Weights of a small GPT-style language model, trained from scratch on English Wikipedia.
Size: width 256, 2 heads of 128, 13.8M parameters.
Architecture: RMSNorm before each block, no biases in attention or MLP, untied embeddings, capped logits.
Training: 901M tokens, 7774 steps.
Each number is 128 + 32 x the weight over its row's rms, rounded and kept within 0 to 255. Layers, rows and columns count from 0. Numbers have three digits each. The size before them is the row's rms in percent of the matrix's.

# o: layer 9 attention output (transposed), 256x256, rms 0.187, rows 25-44, columns 0-63
# v: layer 9 attention value, 256x256, rms 0.214, rows 26-45, columns 0-63
o25 075:137111101135134143095135103117160100089094117128144097072107104084145146175163121154108131094134143113150117090186114173124074135117163106114129158149095131149112091102151162166139130128176137
v26 082:105147065068078160186058124087075171104193127127119147150124064114189138138115033118191105129133124166092139127140103151081120113139156141105197127123089108108128204181098122171151182137106077
o26 085:149060155173122058096140108185106069106081128083125140157184143138077099105128107160138126101070162137095183117089097140133083150067103165152193166148148202136114115091161124095133189151137137
v27 087:175133133131106052121097127184155092138154126136200131177085080156117139157119054186188177138145126160101156181151217115083108156179135172094142053065124043090114134145115073147156091129092149
o27 085:161138108156127119114117107137066145106139153112128132099110153123149101168173155101129138144161122111150137100065090150116130142079111111154097180157088154129208130186167141114067155173151120
v28 070:102134110121090103082155147115121163153111128118125140093093094093151094097158122158104112148078085113095145104155142111149187134120135182140175108145160118142184157097054123126084063155134125
o28 073:115113125160069197158096078098115162185178137132131146164143119191133107130122096156139155096177160109131135128126146092141076121132125070149096093155112140096065141141173174151138146077084116
v29 074:083170188060103094134118206151106123165119130101152226143064094123105147091108078104075085139055141132122190076114107154098116136108129110174162134157175098141051142131071082166113147110167165
o29 077:128157068132078128172101124163194130166117137174150083170180124062142066141171151113160110136144117131145083140133133165145162130095077089160125137059114101148071128175127150155059170099109083
v30 084:124115196136154081155117143102147096052152185097114097114128157131156147159145144132123157155120122109097191159119130147176133142099156087111168097137102142132166126135156159136136102162172128
o30 084:141133135131137102109082118133176076141105130130125128139094133103131152061161155104113118146195052188152157133105125118101131090140078137203147093129198120131091097169160103081098134051122131
v31 072:184129160174168111147129101063127175110108130164051141114128133152126142136142085095176136158182116108114122157132162109086149095107154095103078157093102112056093158098154119071140123117150117
o31 075:094100111119159124100170100138110067137164106096147062101117147137117178110140165104112137164099115125145188096132110136141134145108137197127179143149089165163102138152077115147179088137141060
v32 078:159113174132143129086149093102097096129131162161171106206117143062172126096133081103098141085113132119073129134167102165111137097117089136115074088158126108190173130116092109030123129177044107
o32 082:120179100168132151130101152083161089117096141107159104085117155145130079143115122179125114168090135107158126095152188131144108149141136147110171135122102158183139154105166149130141189075141100
v33 084:105135079111124175092113070126155128164148096128081129149119124161118130162156061174118126069094117092181179130138105187142140121126125100155038161192163101151164111098113123073106131114090090
o33 083:174143127087164182163091137082130107130106132148191098116161138140090156123128148103090133152103101138103128127133135082128135146096099156120166132174132179107155117147141135098182146109109142
v34 070:089130128173069129142105159205132162106158152148092109088093126113157087070115139131124125173141080102157137067127085095084109108143174120181102107154163106131119140166164130112140104153119073
o34 074:143118109107145147177075164087079124130140191160113144118160104163119123150129087098158206108165086151115092130165159161110124075058115114140206131078126112109204076148090137110134147152117160
v35 075:167169105074137099115178130116117132131091089141139135091232113161164054114076106107127093095136135131203149125109094104086210100187159165106156151108102146116152116131123157054043139103125141
o35 076:090124150132139146154143087114202173156207162171167152178122108142090121162161114103102209135133168147037104108145161060074096167108095068095120146122101096176111153089096118156130160142124128
v36 087:123104142098141113097097113183118066117153095098158165131168119086231186114119188126143189082068140051157141149153095117150130126164130163137107132122084131152141099141124133177045071097154096
o36 082:105113139151117160164152116166126112166076157123146101137066115082074119135154054094166066125166086134133117162147187129141056124150139105138189184123107098123079109144176166123129076168160133
v37 075:108129119160119129116100099158136082122081114106169137140176174142124086112127152102111162124064085075152149152117120058146068148115120161119189144114139144179144131138103102175120172115115063
o37 081:136165142106138099097132093112149176101172169123147153130125082111145197141126129168098117158139082134076143095095160173113118128099160056109166128142141120109117084143139114099134144166088136
v38 078:089115154099167174112132091166081105085168156149165137119120115105163121080121138098144174112168119134199161116140135128197176077130131132161108187079109137095145078151114135132117084141125093
o38 079:124054087130131155134172112088118080134110105090112115179115201140168169171109091104080090130115164126126123099103147043141160096113138103182105125167133142126136128141143195146134085131118162
v39 079:072163095110108113083101130114135101153100129089078160178000149184132138144098133146146116131101081112114173109138102125148073195100083164097109094119162090158129113104149162130147098181169108
o39 079:166118059134167135120135114083086080160122156139154116159141139145157118110157159113135120075159030142151146185131107185081173131122161158115113099107177152124110129153129079083100128093091139
v40 074:140102152112072184097168108067122129174154087159135085184096128122097159143208087111159123137134133077113136148121134131152130124122106157145117152098129125173131144120110185076094124132136090
o40 078:117117089082216188123126055109167106109044149126115130126160105093073074172057142146100139087188137144089116156126117096155148178105109118097120145167161152102103066098090080084134092129118144
v41 074:144164120204187130124218086070115089103098156158162173110127105119171179138114113131114106121096152154104142059141113129138146080139109044099146122115150134156083137104119104130207161100158122
o41 076:140144104129039133165096128170203161157144149153105123159112120147183130131110128114123143132154118088103136174179121150093147146192124135116099190107142134130126129114151122160099141141158148
v42 079:111147070134119082145117152132155195128127209124105146146131113090121094165042142086101137059105167151112060132147113165102122182128114135129116153176144126109149097165142071146157170078136122
o42 081:124126112213139095109142113168091118093140075192173106135150130127118141127209108146192163146104165136176125146140071131164115093098163111118093121097159137141091164125219133124122168136154086
v43 072:171102039107175166184112151123146104171163137084116149135198106207150077153127162107182102162111100171119182084146113121114108161109173145153146118168137159121146146120131151123071134101113084
o43 076:053084094139102139068160150130104130049185090094060084115194105097141072095126057144118133073126145066140096122129096136110103171116115134132134100130088134128151134190127192150096108135150124
v44 080:157132141138216126074110142097064145150092069090132155113126126130110189139091140161113147120112140143120155157074102117083096089151138206118169162107130153177137082112115129143124149131128152
o44 082:133156095114093140157164125169195153109135140104104119080128137111129079128177099124112197191093117159134176137101121121174176181135131105139151114137123055096124151131134127128145112098161150
v45 074:121104089137157088138081105142142141105107115097118203096168129078179126173089131112051125141120166158118163165127222122176078192068101112086115087123169146087131142112170101165126222105155130